config.yaml
n_layer: 17
d_model: 160
n_head: 5
n_kv_head: 5
head_dim: 32
d_mlp: 1280
vocab_size: 980
activation: "squared_relu"
norm: "layernorm"
norm_place: "pre"
norm_eps: 1e-05
positions: "rope"
rope_base: 32400.0
rope_fraction: 0.5
qk_norm: true
attn_scale: 0.177
bias: "none"
tie_embeddings: false
parallel_block: false
init: "normal"
init_std_qkv: 0.0395
init_std_o: 0.0
init_std_up: 0.0395
init_std_down: 0.0
optimizer: "adamw"
lr: 0.0063
lr_mult_qkv: 0.7
beta1: 0.9
beta2: 0.95
lr_head: 0.0119
warmup_steps: 485
schedule: "wsd"
decay_fraction: 0.509
decay_shape: "linear"
final_lr_fraction: 0.0
batch_tokens: 131072
seq_len: 2048
doc_mask: true
train_tokens: 508100000
steps: 3877
dataset: "wikipedia_en"
Each number is 50 + 12 x the weight over its row's rms, rounded and kept within 0 to 99. Layers, rows and columns count from 0. The size before them is the row's rms in percent of the matrix's.

# up: layer 2 MLP up, 1280x160, rms 0.072, rows 577-658, columns 120-159
# down: layer 2 MLP down (transposed), 1280x160, rms 0.068, rows 577-657, columns 120-159
up577 085:49 53 67 47 33 40 58 54 47 60 32 58 52 41 34 63 49 48 55 45 65 44 44 52 43 30 28 39 46 55 61 48 34 48 45 52 58 54 49 50
down577 074:55 60 40 52 59 68 50 46 57 50 55 58 62 63 59 46 41 67 44 45 47 55 57 45 46 67 58 54 43 63 55 51 43 41 68 52 51 33 56 53
up578 081:49 31 65 45 35 33 60 43 50 56 45 58 37 46 44 57 57 24 55 57 58 65 65 55 41 31 40 50 54 93 55 48 42 61 40 63 39 52 48 42
down578 081:34 59 52 61 47 37 44 67 41 48 59 33 51 47 54 28 54 85 44 58 57 35 45 61 56 62 34 57 45 61 64 74 47 48 71 57 39 29 59 54
up579 065:53 27 74 45 39 39 63 53 68 60 34 57 32 35 55 39 47 29 60 69 43 39 43 48 27 37 41 40 54 49 64 32 39 71 35 71 39 55 57 49
down579 040:59 68 38 60 75 63 52 74 27 21 45 51 57 32 42 63 46 57 44 44 35 52 55 52 42 51 65 75 43 39 46 44 40 55 52 55 43 45 71 63
up580 075:48 37 68 53 45 33 52 52 71 60 29 69 43 42 50 40 49 25 55 46 46 71 48 48 51 26 29 37 53 55 57 56 39 47 40 57 52 52 33 26
down580 064:58 58 25 60 73 57 44 41 49 53 67 41 51 48 53 60 56 72 53 52 62 53 43 56 41 40 49 76 50 59 26 64 35 52 75 18 40 46 65 44
up581 080:58 56 75 40 35 34 70 64 63 57 34 47 40 42 34 47 57 16 60 28 46 51 55 60 71 31 41 38 56 54 55 52 46 44 55 63 35 54 52 48
down581 060:37 55 19 72 56 27 55 45 45 26 48 58 70 32 38 58 53 73 34 66 55 49 66 37 45 58 56 57 64 72 62 38 69 57 61 61 50 50 48 38
up582 052:39 47 75 49 38 55 57 44 42 72 24 56 35 25 38 59 40 34 46 64 68 60 51 48 45 35 39 28 46 48 59 56 40 54 45 62 50 46 51 49
down582 037:26 55 43 51 56 22 43 61 26 47 58 68 66 55 73 50 48 63 52 69 65 36 47 43 47 79 43 48 43 58 58 39 46 40 64 38 48 79 65 42
up583 065:57 42 76 31 23 34 54 66 23 46 42 51 29 50 42 52 37 35 59 65 41 49 58 59 61 40 50 47 54 47 50 38 40 66 23 60 54 57 47 45
down583 061:43 41 51 61 32 37 62 71 65 36 49 40 56 47 58 51 46 35 30 60 51 29 63 53 49 44 51 58 66 40 51 48 65 52 75 43 39 54 47 52
up584 050:57 51 68 43 55 44 54 53 55 44 54 50 37 55 55 61 52 25 71 47 73 61 57 29 37 27 42 59 59 55 56 34 48 55 31 51 52 45 57 37
down584 037:53 28 40 42 48 51 46 47 50 58 64 31 59 64 66 45 39 53 62 41 55 50 43 35 59 72 40 45 47 66 52 53 35 33 44 56 39 70 66 68
up585 087:62 35 71 43 33 42 76 65 44 63 39 63 50 52 55 46 60 28 54 53 55 43 66 70 41 42 29 50 51 51 50 43 55 61 42 56 41 65 52 46
down585 079:55 56 51 39 61 59 40 26 50 57 38 64 52 30 52 50 47 51 53 51 48 48 43 51 61 56 58 52 58 49 67 49 33 56 53 37 34 57 46 51
up586 058:70 44 68 26 53 30 56 47 65 57 31 57 51 44 48 65 40 39 49 49 44 51 48 45 51 29 56 42 53 51 67 46 53 61 46 75 53 61 32 40
down586 049:49 51 46 50 54 50 50 43 55 72 38 31 46 48 55 29 55 42 65 53 27 56 53 64 45 47 37 24 42 70 64 45 41 42 64 49 50 51 57 52
up587 060:45 62 77 51 27 50 65 53 81 62 45 83 42 41 47 53 35 34 64 38 62 53 65 32 44 45 52 48 46 42 31 55 48 48 31 51 49 67 57 42
down587 057:27 64 56 54 43 49 53 45 36 42 49 46 65 49 45 32 54 59 36 57 42 41 62 41 34 55 59 43 52 47 68 37 60 52 63 58 42 60 48 44
up588 071:55 35 59 41 35 40 76 61 64 56 44 55 26 45 58 55 33 27 65 48 47 48 64 56 54 36 34 50 53 70 40 60 45 60 43 46 63 41 52 59
down588 069:35 45 14 52 59 46 37 37 51 51 35 62 43 61 58 68 65 52 28 56 52 48 35 47 41 57 36 28 62 24 49 58 52 49 48 53 61 73 52 43
up589 067:50 41 71 44 36 44 60 42 66 55 39 56 51 40 58 41 65 23 56 39 63 70 65 54 50 32 16 46 54 63 64 50 52 58 45 48 49 58 37 52
down589 055:45 27 41 51 61 74 31 15 62 62 40 33 60 50 47 45 45 57 55 51 67 38 37 26 62 41 34 52 59 66 55 44 55 47 65 33 57 55 68 67
up590 078:39 35 49 55 56 32 67 60 64 63 42 60 54 31 56 57 39 41 53 65 42 71 39 40 44 44 40 57 57 47 49 45 58 66 44 66 47 57 42 33
down590 107:53 40 39 58 44 51 17 50 49 68 72 37 58 49 45 41 45 65 47 47 57 60 40 56 56 57 50 37 32 59 62 63 34 23 43 54 53 30 77 47
up591 054:51 29 54 53 35 46 71 74 56 42 33 59 38 47 40 50 24 40 95 59 55 58 40 55 47 34 27 54 45 55 55 53 48 63 41 61 56 47 42 42
down591 042:35 42 36 64 44 26 41 45 35 38 44 62 49 63 42 62 44 65 34 61 67 48 59 25 30 55 64 35 43 41 69 30 68 62 41 37 70 31 48 52
up592 056:56 51 69 45 39 30 65 54 49 60 53 49 52 65 47 53 41 32 57 47 56 60 51 56 56 47 55 48 67 52 64 63 52 53 32 57 69 38 50 44
down592 048:57 71 39 37 57 45 42 57 46 45 63 47 31 45 77 57 44 53 40 36 36 39 39 27 42 55 35 56 47 42 33 31 58 41 39 51 70 54 33 58
up593 075:67 40 77 58 43 60 69 55 54 63 32 48 33 42 30 49 67 22 58 36 56 57 60 75 58 46 27 43 36 60 53 55 67 52 53 65 37 49 41 49
down593 079:43 47 60 54 52 28 49 51 57 53 37 69 36 48 65 59 51 45 58 60 56 50 49 37 54 52 53 53 53 47 44 62 40 65 37 51 44 65 45 39
up594 054:59 33 60 53 33 35 55 47 41 49 28 47 37 49 64 57 46 33 68 64 38 63 40 60 47 41 37 58 59 58 52 53 49 53 37 52 45 46 39 55
down594 045:34 56 30 49 70 44 68 61 54 57 40 61 65 54 61 52 72 44 48 50 48 31 51 30 54 51 58 56 45 42 52 58 59 44 43 21 53 39 51 44
up595 059:62 30 61 57 36 31 53 59 46 47 37 50 34 47 66 53 38 42 62 43 47 59 47 52 50 30 24 42 52 48 50 48 22 71 42 64 47 57 43 38
down595 052:38 51 38 33 60 52 47 52 60 19 54 52 57 70 57 38 47 57 30 53 58 47 46 42 44 43 54 36 45 47 38 41 58 65 69 46 50 60 45 55
up596 296:44 41 64 55 50 46 49 58 50 49 69 61 38 45 53 75 32 40 54 58 57 45 53 56 43 44 52 48 60 59 74 61 40 84 53 65 50 67 44 42
down596 292:37 54 35 35 56 66 63 51 47 32 45 52 44 69 61 56 42 58 32 48 52 72 53 77 58 54 32 57 35 36 29 25 52 72 45 42 53 57 29 43
up597 056:37 34 63 68 28 36 57 66 36 60 43 28 28 55 53 53 73 34 61 68 61 46 46 68 36 41 50 49 59 57 50 33 50 71 30 60 69 47 33 46
down597 049:38 59 50 29 57 32 34 60 44 30 62 65 45 45 56 47 53 67 55 45 40 68 39 48 58 45 43 77 48 65 64 43 73 42 53 48 38 48 41 71
up598 056:60 51 74 42 30 53 39 53 63 58 33 50 46 42 47 30 57 30 63 55 54 57 45 56 55 42 32 71 50 68 55 57 44 53 36 68 37 54 37 37
down598 045:40 36 49 48 79 64 56 41 43 54 37 38 41 45 71 47 44 67 35 54 49 23 58 43 52 50 61 50 37 49 56 46 55 58 64 55 29 65 77 40
up599 101:54 46 61 33 28 28 60 57 57 52 48 57 49 42 58 61 36 39 78 42 31 38 37 53 45 48 21 49 47 46 57 38 57 43 55 57 48 55 44 43
down599 107:43 28 45 52 49 61 25 39 40 24 49 52 42 46 46 40 47 77 25 34 46 64 50 39 68 48 50 42 59 46 46 40 64 43 72 42 62 31 52 60
up600 054:53 32 62 55 34 34 62 51 52 64 34 61 39 36 54 48 45 28 66 61 46 47 53 47 45 36 29 52 55 52 32 43 44 57 44 46 56 73 57 39
down600 040:68 45 47 49 51 62 23 44 44 43 54 58 62 58 35 68 57 56 49 36 72 42 61 43 49 36 44 29 45 60 35 27 63 66 39 39 65 36 55 41
up601 070:49 35 76 64 26 52 57 57 60 55 34 58 47 45 47 38 34 31 75 52 55 47 54 60 52 31 16 47 58 42 65 41 37 58 46 60 58 51 47 63
down601 071:66 47 44 54 60 76 14 41 43 44 49 44 49 34 25 44 58 44 51 51 55 42 53 30 50 23 45 23 42 39 49 53 43 56 46 55 50 35 58 55
up602 082:49 43 72 62 39 44 68 57 51 42 61 50 37 53 48 47 48 38 67 61 42 46 60 52 58 41 29 46 59 59 55 66 44 51 43 68 59 48 51 45
down602 096:49 40 44 41 52 52 32 60 43 35 47 54 53 47 46 54 42 51 41 46 47 51 54 26 61 60 59 43 53 47 53 53 39 48 54 42 49 34 48 59
up603 056:47 46 72 46 52 51 69 51 54 52 44 47 52 41 67 49 58 41 61 69 47 41 55 56 28 48 21 43 48 52 48 45 49 37 41 52 44 67 59 44
down603 041:64 50 52 53 52 65 26 52 47 37 56 56 52 67 45 53 64 44 50 26 72 41 56 34 42 34 39 35 39 72 35 19 57 68 39 43 63 39 43 48
up604 055:64 46 77 44 54 45 54 43 40 40 44 58 42 55 42 65 48 16 56 40 47 42 55 61 49 36 26 54 51 46 45 60 56 44 35 49 54 43 60 48
down604 036:49 48 36 48 67 62 50 21 50 40 51 35 68 62 57 46 51 53 43 48 38 36 46 57 72 54 34 57 53 51 61 64 48 37 42 50 30 36 60 41
up605 052:58 34 70 38 31 49 58 57 50 54 25 68 40 42 48 64 61 43 57 47 54 59 42 48 27 40 32 44 55 64 57 45 55 56 51 68 35 40 48 48
down605 036:57 41 46 52 58 46 46 25 68 60 54 55 66 53 52 41 47 68 61 44 43 36 41 47 74 70 55 38 43 52 74 49 35 45 36 49 56 40 68 69
up606 065:52 37 62 47 34 32 48 66 37 56 47 45 33 35 66 57 47 32 68 57 69 48 57 52 40 43 38 36 53 63 51 35 45 49 35 50 67 46 32 45
down606 071:61 48 48 57 50 25 51 31 42 61 60 34 52 42 44 37 47 76 66 37 44 47 53 27 72 66 69 67 47 61 33 49 43 59 54 63 36 25 50 34
up607 088:43 44 71 54 45 29 66 60 59 53 31 56 43 39 46 53 57 41 69 43 65 62 56 44 53 44 41 45 46 43 51 45 50 61 51 57 53 67 50 29
down607 080:38 56 37 66 75 60 61 59 51 53 62 64 62 54 58 47 64 68 36 43 58 25 61 42 44 53 57 62 60 54 57 41 48 67 53 29 26 32 47 27
up608 075:39 41 66 40 29 42 68 48 56 70 45 67 21 41 52 55 41 34 76 56 47 44 46 56 47 33 32 58 52 59 46 55 58 63 45 57 60 49 43 47
down608 078:37 64 24 59 45 61 37 49 57 29 55 55 74 65 57 58 77 67 29 41 41 52 23 33 59 41 59 65 39 45 43 61 45 39 55 44 33 45 62 41
up609 054:53 37 63 52 51 30 52 60 52 57 27 53 33 26 30 38 49 41 60 67 56 65 55 33 66 34 38 49 43 60 40 44 52 49 49 52 50 56 42 42
down609 035:42 60 44 50 41 61 37 30 46 58 53 49 73 50 49 54 66 51 47 37 48 39 45 59 63 58 47 73 52 48 59 45 45 38 41 43 34 56 58 43
up610 135:42 58 53 49 37 42 57 52 27 56 20 55 26 38 70 39 40 49 78 56 51 56 41 48 35 40 33 71 52 69 46 51 48 69 48 62 51 55 52 75
down610 137:54 61 41 52 37 47 24 39 71 54 58 70 41 49 39 52 56 57 43 57 55 47 55 35 42 46 51 50 42 47 58 43 38 51 49 45 55 49 50 64
up611 045:50 43 70 59 34 35 42 48 64 67 30 62 39 41 49 49 46 45 70 55 56 46 47 63 50 28 49 49 54 53 38 57 52 59 42 71 57 60 39 43
down611 030:61 49 45 52 61 52 47 43 48 46 47 24 40 54 54 53 55 60 41 52 52 40 47 49 55 73 61 48 63 56 55 45 48 38 57 28 54 40 56 61
up612 098:62 30 64 44 28 42 55 59 64 63 39 55 29 41 54 39 44 34 63 50 54 51 44 53 51 49 46 43 50 41 65 57 50 62 44 58 51 62 38 49
down612 085:40 50 47 48 51 69 38 32 28 49 36 44 45 46 59 54 21 51 43 45 67 39 37 68 51 66 51 49 63 62 55 74 53 50 42 47 42 53 48 64
up613 065:42 42 49 20 47 53 52 46 47 52 21 45 23 24 33 41 66 35 62 45 40 60 66 51 20 32 25 51 45 61 63 49 42 55 49 54 48 49 39 47
down613 051:27 45 48 39 52 57 37 74 28 54 58 46 25 51 68 66 55 46 47 29 60 56 72 51 56 43 60 67 49 59 35 47 50 63 42 53 43 57 57 47
up614 068:61 32 76 34 38 34 53 53 53 46 50 57 33 31 43 37 53 35 70 39 65 61 68 49 43 34 36 46 49 39 61 35 39 62 45 62 54 54 39 47
down614 060:48 54 34 48 53 41 40 52 55 51 47 69 52 32 33 67 58 61 46 38 25 56 49 48 20 58 51 52 46 59 67 36 50 51 42 39 31 50 24 43
up615 060:39 32 56 30 40 35 62 55 49 52 45 43 37 32 42 43 28 24 65 36 67 64 52 43 37 44 43 53 49 51 65 45 43 56 45 57 62 53 55 69
down615 054:42 58 48 30 36 73 59 76 47 61 36 69 24 37 53 38 70 66 58 59 52 65 52 70 25 36 57 58 60 70 43 48 70 47 51 44 30 40 47 47
up616 061:53 32 86 39 20 41 53 52 50 59 50 52 48 29 49 35 43 35 62 53 65 45 45 33 45 28 28 43 37 57 55 46 43 55 40 55 44 39 38 47
down616 044:54 29 59 40 56 35 33 67 66 48 42 64 53 50 50 52 61 45 37 60 52 44 57 60 64 53 38 31 26 45 51 48 74 42 35 55 55 45 71 69
up617 109:51 47 63 44 39 46 87 54 49 41 47 61 40 41 48 37 43 35 67 54 67 36 42 67 53 29 24 62 62 44 49 46 49 49 58 58 46 68 50 50
down617 119:39 58 46 70 56 64 56 38 37 50 39 55 84 49 40 47 27 59 58 37 33 53 49 39 52 57 65 53 44 27 45 42 47 34 39 51 44 29 50 46
up618 063:66 34 55 31 44 45 66 50 51 65 37 64 45 39 44 42 48 41 68 53 62 33 28 59 36 26 32 47 46 48 30 54 30 68 20 57 70 61 40 62
down618 046:45 43 58 51 65 39 43 58 33 45 42 50 43 51 53 55 53 63 58 64 55 34 70 43 50 50 46 46 52 57 66 38 57 67 42 58 67 32 51 39
up619 075:44 50 58 64 35 46 65 64 34 47 40 60 29 40 48 45 47 32 59 50 62 47 46 52 45 48 26 41 56 48 52 60 51 57 49 55 36 73 54 49
down619 078:43 47 47 42 69 51 52 50 44 39 48 47 64 46 51 53 50 53 52 57 33 46 47 53 66 72 60 51 57 61 52 45 60 45 62 24 39 63 36 52
up620 046:52 40 63 53 29 34 64 45 59 50 16 53 36 27 52 49 40 29 55 45 61 44 38 55 46 25 38 48 41 43 49 48 53 59 40 67 34 44 47 40
down620 028:58 54 48 46 59 46 64 47 49 36 56 56 68 57 52 50 65 29 39 42 47 69 36 49 67 49 39 49 86 64 41 59 28 37 54 30 23 55 68 67
up621 066:54 43 64 31 48 41 58 46 44 72 40 52 39 42 42 51 68 28 51 48 56 56 58 51 48 28 28 50 52 64 53 58 56 44 57 51 43 32 67 40
down621 053:44 31 33 48 62 75 41 52 69 47 51 52 37 54 63 43 12 54 48 52 45 45 50 30 32 70 47 69 39 65 47 39 65 65 65 50 54 64 66 37
up622 057:50 28 74 31 34 45 61 39 63 52 51 29 45 40 29 49 42 42 52 52 50 56 54 60 59 40 30 63 38 50 52 52 46 57 53 53 66 58 55 61
down622 043:35 70 25 42 49 49 61 66 59 53 37 46 55 40 38 66 59 37 35 30 63 49 54 63 61 69 51 50 23 34 75 47 36 41 49 60 68 52 33 55
up623 084:49 51 70 37 40 39 58 51 59 54 39 71 36 49 42 47 43 22 50 40 51 71 55 32 58 33 25 51 44 50 54 70 53 68 48 69 39 55 66 60
down623 079:45 54 41 38 57 56 71 61 39 24 36 70 58 47 30 37 59 48 36 71 45 38 48 59 46 50 59 61 64 62 45 34 65 26 43 54 65 55 42 48
up624 056:45 44 69 40 36 42 52 55 63 59 44 48 47 31 56 44 46 41 59 56 38 43 56 60 44 26 37 60 52 66 57 57 60 52 50 64 55 44 44 32
down624 049:54 70 45 52 62 66 36 45 36 39 48 70 75 69 44 54 66 45 40 47 46 58 54 45 57 60 49 44 41 42 33 62 27 42 46 33 53 52 50 69
up625 063:43 43 57 47 43 40 71 56 56 64 30 59 41 45 55 55 63 34 64 53 51 44 60 58 37 45 60 55 58 52 50 43 52 51 49 49 47 37 44 36
down625 060:47 47 37 65 54 52 28 49 58 48 54 33 57 62 46 62 70 68 39 41 50 58 42 29 64 51 62 67 46 42 44 46 42 50 64 54 44 49 58 46
up626 278:68 41 54 65 23 35 66 46 49 65 55 58 38 52 73 46 69 49 58 50 48 43 58 43 48 46 53 48 58 58 27 62 34 58 44 58 44 65 53 57
down626 300:52 39 50 63 69 61 61 63 38 35 61 37 48 66 46 36 62 59 02 49 47 36 45 42 56 43 41 38 66 64 41 42 47 41 44 64 49 42 54 43
up627 063:61 32 68 42 45 54 69 40 53 56 42 47 40 49 49 31 34 22 74 52 52 61 54 65 54 30 39 48 61 48 72 68 42 63 46 48 47 65 44 53
down627 046:34 48 55 59 47 59 53 29 39 54 59 56 57 66 58 45 45 52 37 41 60 51 48 33 47 51 49 53 54 35 27 54 51 51 73 62 51 47 80 46
up628 067:57 23 52 41 43 41 73 52 42 60 46 39 20 43 32 39 42 36 61 46 35 45 61 47 51 27 28 43 53 49 49 46 65 54 39 58 32 56 50 40
down628 062:53 79 61 44 38 35 26 31 49 57 46 37 51 63 58 53 63 70 76 48 47 29 50 46 43 52 44 58 27 71 47 57 37 56 56 56 46 48 57 59
up629 071:46 44 78 42 36 34 63 63 49 59 23 58 37 43 46 40 50 32 68 55 33 75 60 51 57 39 34 45 60 60 43 51 59 71 61 57 44 46 45 44
down629 038:52 60 38 44 47 59 58 52 49 38 58 49 45 46 40 47 72 54 32 38 55 51 43 39 67 48 41 64 46 60 55 72 32 30 47 40 60 53 59 59
up630 077:58 30 70 44 41 52 56 51 60 60 20 50 32 51 35 49 56 22 55 55 39 39 43 52 50 38 46 49 43 59 47 49 51 68 43 56 46 52 46 55
down630 083:49 55 28 37 65 51 43 43 60 52 48 54 51 47 63 50 46 41 41 34 45 44 67 55 48 68 50 65 60 33 77 63 27 62 48 27 57 67 63 53
up631 071:48 51 70 46 32 26 49 48 65 63 37 66 33 39 41 42 48 36 50 50 55 58 63 52 28 46 30 40 59 52 46 54 31 77 45 62 54 39 34 60
down631 053:55 67 38 38 49 57 28 52 59 45 71 54 60 71 42 54 36 50 48 63 37 45 59 25 50 66 65 65 52 49 57 64 57 29 54 73 65 65 70 64
up632 068:39 49 69 44 55 42 58 45 63 58 31 58 45 34 37 51 51 28 64 55 34 52 59 41 49 31 50 59 55 49 45 60 60 51 50 49 28 13 40 36
down632 067:59 56 57 40 44 56 59 34 61 74 51 41 51 38 63 61 56 46 67 33 42 31 48 41 54 39 44 54 58 46 55 30 50 57 71 46 72 50 49 45
up633 101:59 31 83 66 32 22 68 51 51 53 37 56 43 44 68 36 39 42 66 62 64 63 36 52 29 44 56 37 71 54 56 47 51 84 57 49 55 60 64 57
down633 099:56 61 50 59 49 52 27 25 40 41 33 51 39 39 31 43 61 60 40 31 41 51 55 60 74 43 45 45 37 46 51 70 41 36 46 56 65 40 23 55
up634 082:30 36 68 57 44 39 61 63 56 58 23 53 54 44 58 57 49 28 68 41 58 57 33 42 42 32 38 59 45 44 45 50 51 58 53 40 52 61 48 44
down634 069:55 59 28 54 37 42 64 55 46 52 30 68 65 71 50 58 77 51 50 57 32 56 62 53 46 52 26 71 58 64 66 30 61 36 69 52 47 47 48 31
up635 187:46 29 67 52 38 47 66 37 51 65 54 59 31 41 35 48 60 27 51 40 64 46 61 43 50 35 41 57 61 63 58 54 50 62 45 43 41 58 45 45
down635 217:44 49 42 57 55 68 28 54 54 49 44 56 54 49 65 37 48 61 55 47 55 51 35 72 53 60 33 56 47 51 53 21 51 45 50 53 71 53 53 59
up636 042:53 23 51 44 35 38 59 42 50 53 32 47 44 73 53 30 32 29 60 61 53 61 59 61 54 33 41 41 28 30 58 56 48 55 38 69 52 55 40 55
down636 015:33 45 39 38 33 37 51 53 41 35 57 60 83 60 63 48 55 34 41 22 24 61 42 56 60 21 48 62 78 60 52 78 40 54 42 52 30 48 48 46
up637 271:37 43 44 56 52 56 52 44 43 46 48 50 26 21 57 50 49 35 51 48 24 54 61 69 64 13 46 53 47 44 49 66 44 73 57 48 37 41 57 43
down637 287:59 56 40 72 26 48 54 33 42 59 42 38 39 65 37 44 69 62 33 53 34 57 49 36 78 55 45 53 44 27 51 52 44 34 49 59 44 38 44 52
up638 059:54 42 75 64 53 37 54 58 57 44 49 53 16 36 65 47 55 37 67 56 36 62 53 50 33 42 35 50 65 62 57 30 33 63 42 58 49 55 51 42
down638 029:54 71 43 67 45 59 47 51 38 48 44 55 58 46 45 51 64 56 51 56 35 48 58 52 55 41 41 40 44 52 53 39 29 49 61 46 61 24 63 46
up639 056:54 44 69 44 34 39 63 46 72 58 31 69 19 50 31 59 42 25 52 69 37 43 48 66 52 25 49 62 37 45 38 45 54 61 41 56 59 54 44 54
down639 043:52 39 48 22 54 56 57 38 52 53 59 56 66 47 41 52 45 57 62 65 55 57 43 57 41 44 30 48 70 37 62 50 57 62 55 60 61 45 47 61
up640 066:53 41 82 44 34 41 50 48 53 40 40 57 35 33 47 49 52 34 54 44 50 59 45 42 38 33 49 38 47 71 49 37 52 55 31 69 60 59 37 60
down640 050:36 64 30 62 64 29 51 73 24 44 41 41 69 45 52 80 49 33 27 52 36 30 53 65 44 40 38 48 46 38 58 50 57 63 70 29 71 49 47 58
up641 062:41 46 71 28 37 43 63 37 59 51 39 55 36 45 56 48 43 38 70 49 58 46 53 77 29 27 40 46 50 58 62 51 40 50 43 57 56 57 35 46
down641 057:61 45 48 59 70 45 53 57 43 28 48 62 62 72 73 62 67 36 67 56 54 33 50 40 33 35 42 44 66 71 41 30 39 54 61 48 39 32 27 56
up642 060:62 40 54 60 36 29 57 72 51 55 46 57 39 33 52 45 49 35 65 43 57 57 51 70 49 38 40 40 40 53 53 64 37 79 46 47 60 39 21 56
down642 046:47 48 43 67 68 48 47 49 48 50 46 47 58 65 42 44 45 47 46 69 59 19 44 64 44 72 65 47 43 54 34 40 50 26 43 51 62 54 40 69
up643 260:38 51 40 60 34 46 45 48 55 52 06 67 51 54 45 63 33 44 60 67 46 65 63 65 57 42 28 47 41 53 36 40 62 54 39 43 49 72 57 40
down643 299:63 45 41 61 41 57 38 40 48 54 39 64 69 48 36 51 43 59 55 48 45 48 59 56 64 75 43 38 52 44 58 37 48 35 44 23 38 61 57 46
up644 048:40 32 77 59 33 53 67 54 49 67 37 63 45 51 45 55 42 21 64 57 52 53 52 66 34 34 32 46 37 53 36 48 41 63 38 57 40 56 37 37
down644 033:24 73 40 55 73 49 58 68 25 37 62 61 46 38 77 55 45 65 44 56 53 49 64 50 84 59 53 52 50 34 56 72 57 48 50 29 38 47 45 43
up645 064:55 39 71 34 40 35 63 56 52 55 35 66 24 42 46 49 27 33 62 58 72 37 50 52 52 35 50 42 39 65 29 52 58 54 36 57 68 57 40 63
down645 054:62 36 49 62 59 70 35 39 41 54 60 43 66 44 39 48 57 68 46 27 56 44 46 29 40 73 43 39 63 55 45 50 47 48 23 48 45 29 61 44
up646 058:39 63 68 45 50 31 63 73 49 58 25 49 44 35 44 56 45 26 69 54 61 61 43 61 47 40 46 47 41 63 58 51 42 58 45 44 30 50 31 44
down646 058:47 57 50 41 77 56 49 63 60 50 63 30 56 69 78 58 58 54 37 39 52 54 40 55 57 62 58 63 57 30 45 40 66 54 64 44 51 47 55 53
up647 065:47 55 80 36 45 43 54 36 67 60 35 51 59 52 46 38 56 36 55 59 72 61 49 44 52 20 35 34 49 71 54 53 60 42 43 57 40 51 51 46
down647 043:35 37 36 39 41 67 46 24 61 42 55 33 61 46 79 51 27 44 43 48 67 73 65 51 76 51 46 75 42 40 27 48 51 62 57 62 52 36 69 52
up648 083:59 41 55 50 53 19 63 45 52 55 30 46 39 34 60 42 62 36 68 62 56 53 38 56 48 46 35 69 41 47 54 52 49 54 45 36 71 70 34 51
down648 074:42 55 60 42 56 37 47 62 49 43 38 47 64 65 33 69 42 61 45 53 52 81 71 46 70 44 57 65 48 32 40 68 41 47 54 59 30 39 69 20
up649 072:56 37 53 51 40 44 55 51 62 57 55 54 17 41 36 67 52 16 66 35 74 58 49 58 49 31 44 41 39 53 58 50 39 41 43 37 47 61 40 47
down649 079:31 54 44 53 69 75 37 42 50 55 49 51 63 76 33 65 56 43 42 58 40 52 53 54 53 57 59 69 50 58 48 54 50 48 65 46 46 65 83 44
up650 089:63 38 72 38 36 36 54 51 40 66 33 62 34 35 40 43 55 26 53 57 52 63 55 61 50 36 34 56 52 66 57 63 48 57 56 55 52 49 46 50
down650 052:53 68 31 48 69 62 40 60 41 52 48 42 52 62 63 57 28 63 29 58 50 34 60 63 38 57 48 62 33 29 65 58 39 41 39 28 59 61 52 57
up651 072:52 51 70 45 28 54 52 25 49 56 32 55 22 45 47 57 47 30 61 55 67 61 51 59 57 38 33 69 50 59 48 54 49 62 40 49 53 50 45 53
down651 065:31 68 54 65 51 32 31 59 60 51 44 47 57 48 44 32 59 59 59 37 37 49 69 72 36 46 48 34 51 35 40 68 41 48 57 77 36 47 58 33
up652 055:69 51 71 41 43 46 55 49 56 54 39 70 39 36 39 58 42 35 62 68 56 55 47 46 46 49 42 35 31 57 51 44 40 54 39 66 62 57 57 56
down652 038:57 29 74 57 33 34 43 37 63 60 61 41 34 55 40 32 39 69 50 39 41 62 29 46 69 52 35 63 43 65 67 57 66 35 59 43 40 37 62 58
up653 112:43 39 60 42 37 54 85 48 53 63 48 64 39 46 55 46 49 25 59 58 44 47 60 38 56 43 41 56 69 58 59 67 60 67 60 56 44 65 30 45
down653 116:69 70 52 59 52 60 40 28 54 46 58 55 66 45 40 58 64 86 50 61 50 56 34 55 55 51 48 43 57 40 61 43 51 27 51 51 66 43 53 31
up654 065:58 41 80 36 29 46 67 56 59 50 24 54 36 38 39 56 45 29 66 48 51 53 64 67 51 45 27 50 47 65 40 39 40 51 43 65 37 52 51 49
down654 051:47 54 58 61 47 40 35 28 49 65 61 47 55 57 60 33 52 62 64 55 46 60 41 59 43 62 54 48 51 62 41 53 34 61 42 47 48 78 49 50
up655 055:67 18 59 52 32 51 51 60 59 57 51 37 19 49 52 37 44 27 62 44 47 59 54 60 48 24 26 54 38 50 75 47 46 56 50 65 65 44 42 45
down655 053:75 69 41 40 41 64 45 44 34 33 50 62 57 51 33 68 57 59 54 43 44 60 71 50 30 58 56 60 40 47 53 49 61 58 44 60 30 40 50 43
up656 058:49 42 65 37 30 47 47 48 53 59 47 55 24 35 26 49 61 23 55 61 71 45 63 47 51 45 45 33 55 54 56 49 56 48 46 57 57 42 43 57
down656 044:53 44 46 33 56 56 30 48 63 33 51 42 66 50 42 48 45 68 27 53 68 56 53 42 73 42 60 66 47 71 38 47 58 62 51 45 48 46 44 51
up657 068:55 46 59 64 30 34 49 53 45 68 50 43 26 25 66 42 41 31 64 50 40 55 51 59 44 43 38 38 61 57 37 52 55 57 38 59 53 38 41 38
down657 059:51 48 42 46 59 54 41 34 54 60 63 34 45 67 54 58 39 56 49 37 39 54 38 49 63 55 65 34 15 49 57 29 40 49 51 53 49 30 60 60
up658 058:61 42 62 28 37 20 54 70 62 54 46 54 42 39 44 52 52 47 59 46 48 58 66 56 61 46 40 47 55 32 49 47 54 39 43 65 50 55 32 32